Each number is 200 + 20 x the weight over its row's rms, rounded and kept within 0 to 999. Layers, rows and columns count from 0. The size before them is the row's rms in percent of the matrix's.

# q: layer 5 attention query, 640x640, rms 0.0548, rows 0-6,64-70,128-134,192-198,256-262,320-326,384-390,448-454,512-518,576-582, columns 240-279
# k: layer 5 attention key, 64x640, rms 0.0521, rows 0-5, columns 240-279
q0,096,196,209,210,214,236,213,221,170,194,198,176,183,194,195,180,181,213,189,162,165,229,219,187,159,225,213,189,222,203,218,183,197,197,216,193,200,202,225,217,196
q64,088,234,238,202,195,194,191,221,226,201,248,188,179,193,222,221,192,243,217,202,178,203,194,187,187,207,171,198,177,208,180,200,191,190,191,216,169,203,267,198,200
q128,081,204,222,211,209,219,195,202,244,197,206,222,196,194,238,184,228,207,164,192,210,183,208,176,190,207,206,250,242,164,157,199,175,222,173,206,200,195,203,182,246
q192,088,153,224,246,199,183,213,207,191,192,222,200,167,183,170,219,231,210,237,172,169,188,196,206,181,223,194,195,207,199,214,188,228,227,202,188,205,215,200,199,214
q256,097,194,244,167,200,205,218,209,205,190,193,253,180,174,202,195,215,172,174,183,175,165,191,164,165,199,220,198,190,197,215,214,214,206,189,202,202,184,211,199,176
q320,085,189,209,191,203,223,232,206,211,230,155,242,208,222,195,196,193,209,179,208,193,179,186,174,176,211,187,223,201,171,208,181,209,195,212,172,185,189,197,204,200
q384,090,227,192,229,224,223,200,201,189,191,209,227,214,185,193,212,203,247,209,150,192,200,223,186,206,223,238,183,198,229,241,203,219,217,178,170,173,184,209,190,195
q448,084,185,211,209,181,210,168,208,188,193,180,179,205,200,184,210,235,204,184,176,221,209,221,199,170,199,181,195,176,216,198,162,149,192,208,200,199,201,208,206,184
q512,092,202,211,202,207,189,205,226,189,197,206,217,196,243,220,185,219,215,183,202,203,202,239,178,191,194,213,187,225,179,209,192,225,185,192,184,251,215,178,192,204
q576,073,218,183,185,190,205,211,227,242,212,242,205,196,219,191,197,226,212,189,220,235,191,198,171,201,187,208,252,212,162,200,163,206,217,203,165,203,185,206,196,212
k0,077,218,205,199,222,199,197,206,215,182,190,159,196,222,205,182,205,228,209,188,196,187,198,202,206,209,180,196,199,183,200,197,196,187,237,199,172,177,198,204,231
q1,089,212,183,214,178,193,233,205,220,214,204,204,202,192,185,174,176,205,177,205,194,168,197,192,153,173,187,216,204,188,211,184,253,229,212,194,207,191,245,216,165
q65,079,174,212,188,192,193,190,208,172,183,226,251,195,210,211,191,197,192,222,210,191,194,204,215,186,212,214,199,190,217,189,220,218,181,165,176,216,217,193,213,168
q129,079,165,206,216,169,212,213,219,196,193,206,227,207,198,208,192,196,203,196,199,166,185,195,228,215,220,208,207,250,171,234,212,228,207,168,196,203,215,196,214,215
q193,074,215,234,165,200,194,202,240,192,219,218,211,195,227,204,215,215,217,201,178,205,211,164,225,199,249,212,201,193,225,200,203,189,197,197,208,250,195,171,209,221
q257,098,212,202,174,208,208,236,210,198,224,240,209,191,209,215,213,225,208,183,177,188,189,210,188,234,219,218,224,220,194,205,209,204,172,253,213,213,202,230,176,209
q321,083,218,224,206,203,202,200,219,189,234,215,215,189,180,228,219,227,174,214,210,194,204,193,230,210,189,188,221,224,183,207,200,225,192,174,204,214,194,242,189,212
q385,080,198,214,156,215,191,230,220,203,200,224,231,206,187,221,208,202,211,187,196,166,175,215,213,183,185,201,194,205,177,201,218,220,195,197,221,187,197,202,195,209
q449,073,175,221,183,209,199,191,190,190,204,218,210,214,211,199,212,174,182,210,156,194,209,155,212,221,203,203,208,181,212,198,195,192,197,212,226,203,207,189,197,232
q513,077,202,183,171,207,198,216,235,189,222,189,194,184,179,206,216,169,175,188,190,190,194,234,188,214,173,184,222,207,190,226,172,234,191,153,217,203,243,180,194,186
q577,060,235,203,174,194,167,212,209,189,245,180,167,208,198,222,210,200,211,170,233,208,192,183,191,187,261,228,224,188,164,208,212,202,195,198,174,198,177,205,216,217
k1,090,186,174,199,199,179,195,210,216,247,185,165,187,182,203,184,236,183,171,190,180,240,200,195,197,185,190,226,227,156,195,189,225,212,209,187,216,177,217,182,206
q2,108,205,213,248,192,234,232,238,149,226,201,206,231,169,224,196,202,191,184,211,200,175,216,210,184,218,169,169,168,230,198,190,187,190,191,166,219,211,176,197,201
q66,093,221,189,210,209,185,173,171,212,209,215,205,207,209,202,182,217,153,233,208,198,199,179,197,220,188,191,193,215,201,192,250,232,233,198,204,194,208,180,184,174
q130,110,197,192,215,175,220,220,209,193,202,200,225,207,150,202,191,187,180,213,203,187,231,178,204,190,202,178,195,199,229,191,217,185,194,193,150,190,183,176,230,195
q194,085,216,187,217,205,195,192,203,214,209,198,163,187,197,167,192,183,212,189,199,202,184,196,210,172,208,152,229,172,188,204,197,209,168,229,182,186,232,202,213,197
q258,098,227,210,211,191,199,197,188,202,222,177,177,196,199,224,228,208,190,184,187,221,205,131,220,188,214,205,192,225,218,201,176,198,202,213,211,174,223,214,258,212
q322,103,225,188,185,191,207,179,226,193,204,187,168,204,159,206,177,196,197,214,170,170,223,192,165,196,208,173,180,220,214,173,204,182,233,198,174,199,210,172,188,182
q386,097,205,162,192,197,192,198,191,145,202,210,220,214,170,190,173,185,192,183,186,220,202,189,208,197,205,229,204,195,164,144,215,229,198,196,219,191,182,191,220,205
q450,096,206,236,206,198,179,191,196,210,216,227,173,178,229,192,161,202,161,205,184,211,233,152,210,208,205,180,206,213,218,236,208,222,220,191,206,206,225,157,213,165
q514,098,225,178,205,200,166,201,210,173,199,188,204,211,232,171,153,188,192,202,216,219,202,184,187,233,194,209,198,169,199,221,221,188,188,201,169,195,230,190,202,203
q578,070,217,224,176,192,202,197,203,181,202,172,191,180,173,202,225,212,172,222,209,165,204,173,209,189,206,208,182,207,224,195,196,179,208,163,211,183,195,213,215,165
k2,085,183,204,213,214,204,266,194,218,210,196,199,206,196,189,214,196,202,191,219,219,179,196,177,193,186,215,185,169,190,191,229,213,226,177,188,178,229,232,218,186
q3,104,149,186,235,176,226,240,208,178,214,203,174,218,187,221,205,214,204,208,210,190,213,222,210,147,185,230,191,184,201,213,188,208,216,227,198,235,202,200,216,180
q67,092,218,202,177,211,209,157,200,195,214,205,204,197,198,200,210,193,175,221,187,180,224,182,205,218,209,189,188,232,211,192,200,202,197,214,197,226,156,167,187,216
q131,099,205,194,201,184,183,151,188,217,212,185,208,216,189,205,183,236,193,193,185,185,213,160,221,176,182,204,209,171,215,227,187,195,221,202,194,227,214,220,162,195
q195,085,199,180,195,183,183,201,190,203,195,208,181,194,211,255,177,194,194,214,204,208,161,183,256,193,195,192,213,196,179,180,200,193,187,194,214,186,234,205,202,213
q259,109,183,219,232,193,203,185,167,216,213,187,232,191,203,204,175,212,206,214,207,211,198,172,197,221,215,213,165,167,190,199,192,147,180,219,207,182,203,173,191,197
q323,096,193,211,187,216,163,188,216,209,217,235,218,187,189,207,174,181,208,219,176,178,206,200,222,227,196,201,189,205,200,214,189,182,180,200,199,183,215,175,182,196
q387,093,199,207,214,210,190,196,174,186,218,215,212,168,256,217,224,207,197,203,192,201,200,177,181,183,190,224,191,175,225,171,176,198,184,220,206,200,204,197,209,188
q451,097,220,172,237,189,186,200,205,197,223,205,209,213,208,187,178,172,201,193,181,217,187,204,197,217,210,201,234,239,170,223,216,220,218,209,242,188,225,194,189,253
q515,097,198,192,219,194,190,182,185,188,183,194,195,225,157,180,198,216,186,191,201,190,203,197,208,171,161,194,212,200,164,199,201,219,209,231,220,219,191,223,185,200
q579,081,194,180,205,222,206,214,194,162,172,166,207,216,231,238,212,190,250,204,205,215,204,198,199,187,201,223,197,175,187,180,218,202,189,172,216,190,224,230,203,239
k3,102,185,211,205,209,224,190,238,155,191,227,183,177,177,182,168,163,163,212,229,205,222,211,201,216,200,194,191,195,201,163,215,200,209,222,212,201,209,196,183,209
q4,092,205,214,240,203,202,193,248,242,211,190,215,205,200,178,218,210,170,167,224,230,162,176,222,186,197,219,223,218,196,209,217,176,250,189,212,197,200,218,186,214
q68,087,188,189,243,156,209,204,189,215,191,208,222,222,224,174,174,218,239,214,199,196,187,204,238,169,193,221,168,198,215,219,195,218,211,215,196,219,202,201,218,213
q132,092,185,236,202,169,182,234,185,221,165,179,208,204,175,216,188,175,216,203,157,188,210,185,213,196,191,164,202,186,239,231,175,167,203,164,194,177,189,216,182,222
q196,078,191,199,205,190,220,200,221,190,238,198,196,217,228,221,217,211,185,190,215,195,160,178,205,246,205,205,173,173,229,230,210,169,196,218,174,214,184,185,191,202
q260,094,188,179,185,214,183,192,266,198,189,190,214,188,230,216,181,146,211,189,236,209,210,148,215,198,194,203,222,185,250,190,221,215,192,191,210,192,198,208,202,245
q324,091,186,207,201,174,223,170,221,184,197,209,194,201,201,218,202,201,177,211,219,218,191,191,201,181,229,211,206,233,198,231,186,179,242,186,209,165,245,216,216,179
q388,092,218,197,247,151,239,183,187,217,166,176,203,201,227,151,243,200,208,217,168,219,224,215,209,209,193,232,191,193,212,196,173,164,238,179,185,182,228,219,187,201
q452,088,186,234,219,222,200,176,197,196,178,156,214,173,207,204,193,218,186,203,187,189,213,195,189,209,195,235,178,204,191,195,238,188,215,210,168,204,219,175,209,196
q516,089,166,188,198,209,180,210,217,206,179,199,214,183,200,198,196,166,231,212,190,198,196,199,192,176,176,179,218,152,201,233,208,148,221,201,217,183,216,173,211,220
q580,077,196,200,200,158,196,189,181,189,196,218,206,198,190,187,188,191,201,220,205,186,231,206,219,207,152,177,220,217,185,244,212,197,206,216,244,178,234,214,203,186
k4,094,199,182,187,215,222,238,170,187,239,196,220,219,176,203,217,186,159,184,199,180,180,238,181,201,209,198,176,189,193,204,172,217,183,211,184,221,197,239,206,192
q5,102,189,168,177,208,231,195,229,180,205,183,200,202,166,203,204,177,207,185,218,215,213,213,168,202,221,231,200,185,161,171,232,188,173,191,198,176,201,194,212,208
q69,100,193,213,230,201,203,199,184,192,217,176,197,195,227,205,193,232,184,190,199,197,232,198,189,223,181,180,197,222,236,217,232,187,204,161,207,191,215,172,153,189
q133,097,236,178,210,165,211,198,176,180,198,185,218,184,179,216,204,183,192,240,207,202,175,184,199,187,217,181,185,212,228,194,196,181,161,193,197,196,216,169,180,199
q197,089,207,214,199,168,219,233,166,215,184,214,217,187,186,232,187,230,205,193,208,204,216,208,169,177,194,208,234,206,187,185,169,223,175,206,201,158,143,219,189,187
q261,110,182,195,194,201,184,205,192,183,225,175,187,206,173,164,200,197,153,163,176,229,189,181,180,221,191,180,201,196,198,180,186,183,198,199,198,187,189,171,190,243
q325,097,178,185,183,218,234,225,200,211,205,210,222,213,194,203,211,165,218,207,179,186,182,214,237,191,186,200,192,195,202,167,221,191,153,209,158,180,210,214,183,196
q389,096,240,226,194,221,209,188,196,226,202,183,206,208,191,217,158,199,212,214,194,191,195,168,194,190,201,171,199,200,224,217,166,185,223,245,207,209,212,184,195,221
q453,106,217,211,174,175,215,209,160,180,219,188,184,190,177,169,213,200,234,186,212,190,162,218,196,179,229,176,196,192,182,167,192,164,179,180,216,195,218,220,167,219
q517,096,209,175,231,224,211,196,197,177,186,191,211,192,165,223,167,223,171,191,216,196,185,191,177,179,214,242,222,180,200,210,245,191,224,202,193,193,191,181,217,203
q581,073,202,182,190,208,175,203,205,224,188,185,184,213,186,235,230,187,196,195,184,197,193,179,161,247,188,212,183,205,169,176,227,171,150,184,203,176,204,193,213,194
k5,096,189,181,205,212,215,186,184,233,197,209,189,205,206,201,194,189,195,229,209,239,194,202,180,210,199,196,194,177,192,214,178,206,206,209,184,188,222,202,183,239
q6,098,192,215,188,216,204,223,185,191,188,190,214,198,205,182,195,197,210,196,180,204,214,152,196,200,208,218,198,187,218,191,174,206,222,216,203,176,210,216,193,191
q70,089,196,178,187,182,234,192,193,216,163,202,185,199,196,212,225,161,196,174,228,186,191,214,200,171,218,161,223,227,205,189,239,195,212,228,185,188,190,187,195,216
q134,089,180,183,221,168,166,182,169,203,231,183,207,209,185,132,205,187,193,198,200,174,166,193,216,213,213,183,210,198,197,184,220,169,216,228,216,198,202,223,193,222
q198,086,164,180,202,197,224,190,212,193,228,188,206,213,177,221,212,192,218,165,211,210,194,192,167,213,162,197,237,161,208,186,137,208,160,187,215,188,164,229,183,207
q262,098,193,194,216,187,175,180,170,192,202,181,209,198,180,207,192,206,203,184,176,209,181,190,217,178,218,233,206,250,189,194,188,199,205,178,207,225,222,244,181,194
q326,095,188,231,185,221,206,214,204,202,213,185,225,203,219,187,219,202,190,159,199,182,181,237,199,180,178,199,175,181,211,192,191,208,178,231,217,170,168,205,180,186
q390,100,164,185,220,215,195,224,199,230,198,199,168,206,182,231,231,182,202,203,169,216,176,212,192,206,163,200,221,237,205,192,202,177,192,208,181,219,226,210,207,206
q454,093,203,215,208,203,250,207,215,224,185,193,200,225,199,204,190,159,190,182,180,178,146,206,186,225,189,188,231,193,184,211,201,165,220,206,200,191,209,223,146,219
q518,087,217,202,243,153,198,213,200,218,198,200,167,226,206,243,217,229,200,193,220,210,210,216,209,202,185,208,213,178,181,212,188,176,210,193,195,206,192,214,229,183
q582,072,182,200,196,203,227,259,172,174,204,181,205,226,181,186,197,210,193,188,179,162,168,168,222,191,196,184,199,192,190,193,207,205,226,148,253,197,208,237,179,176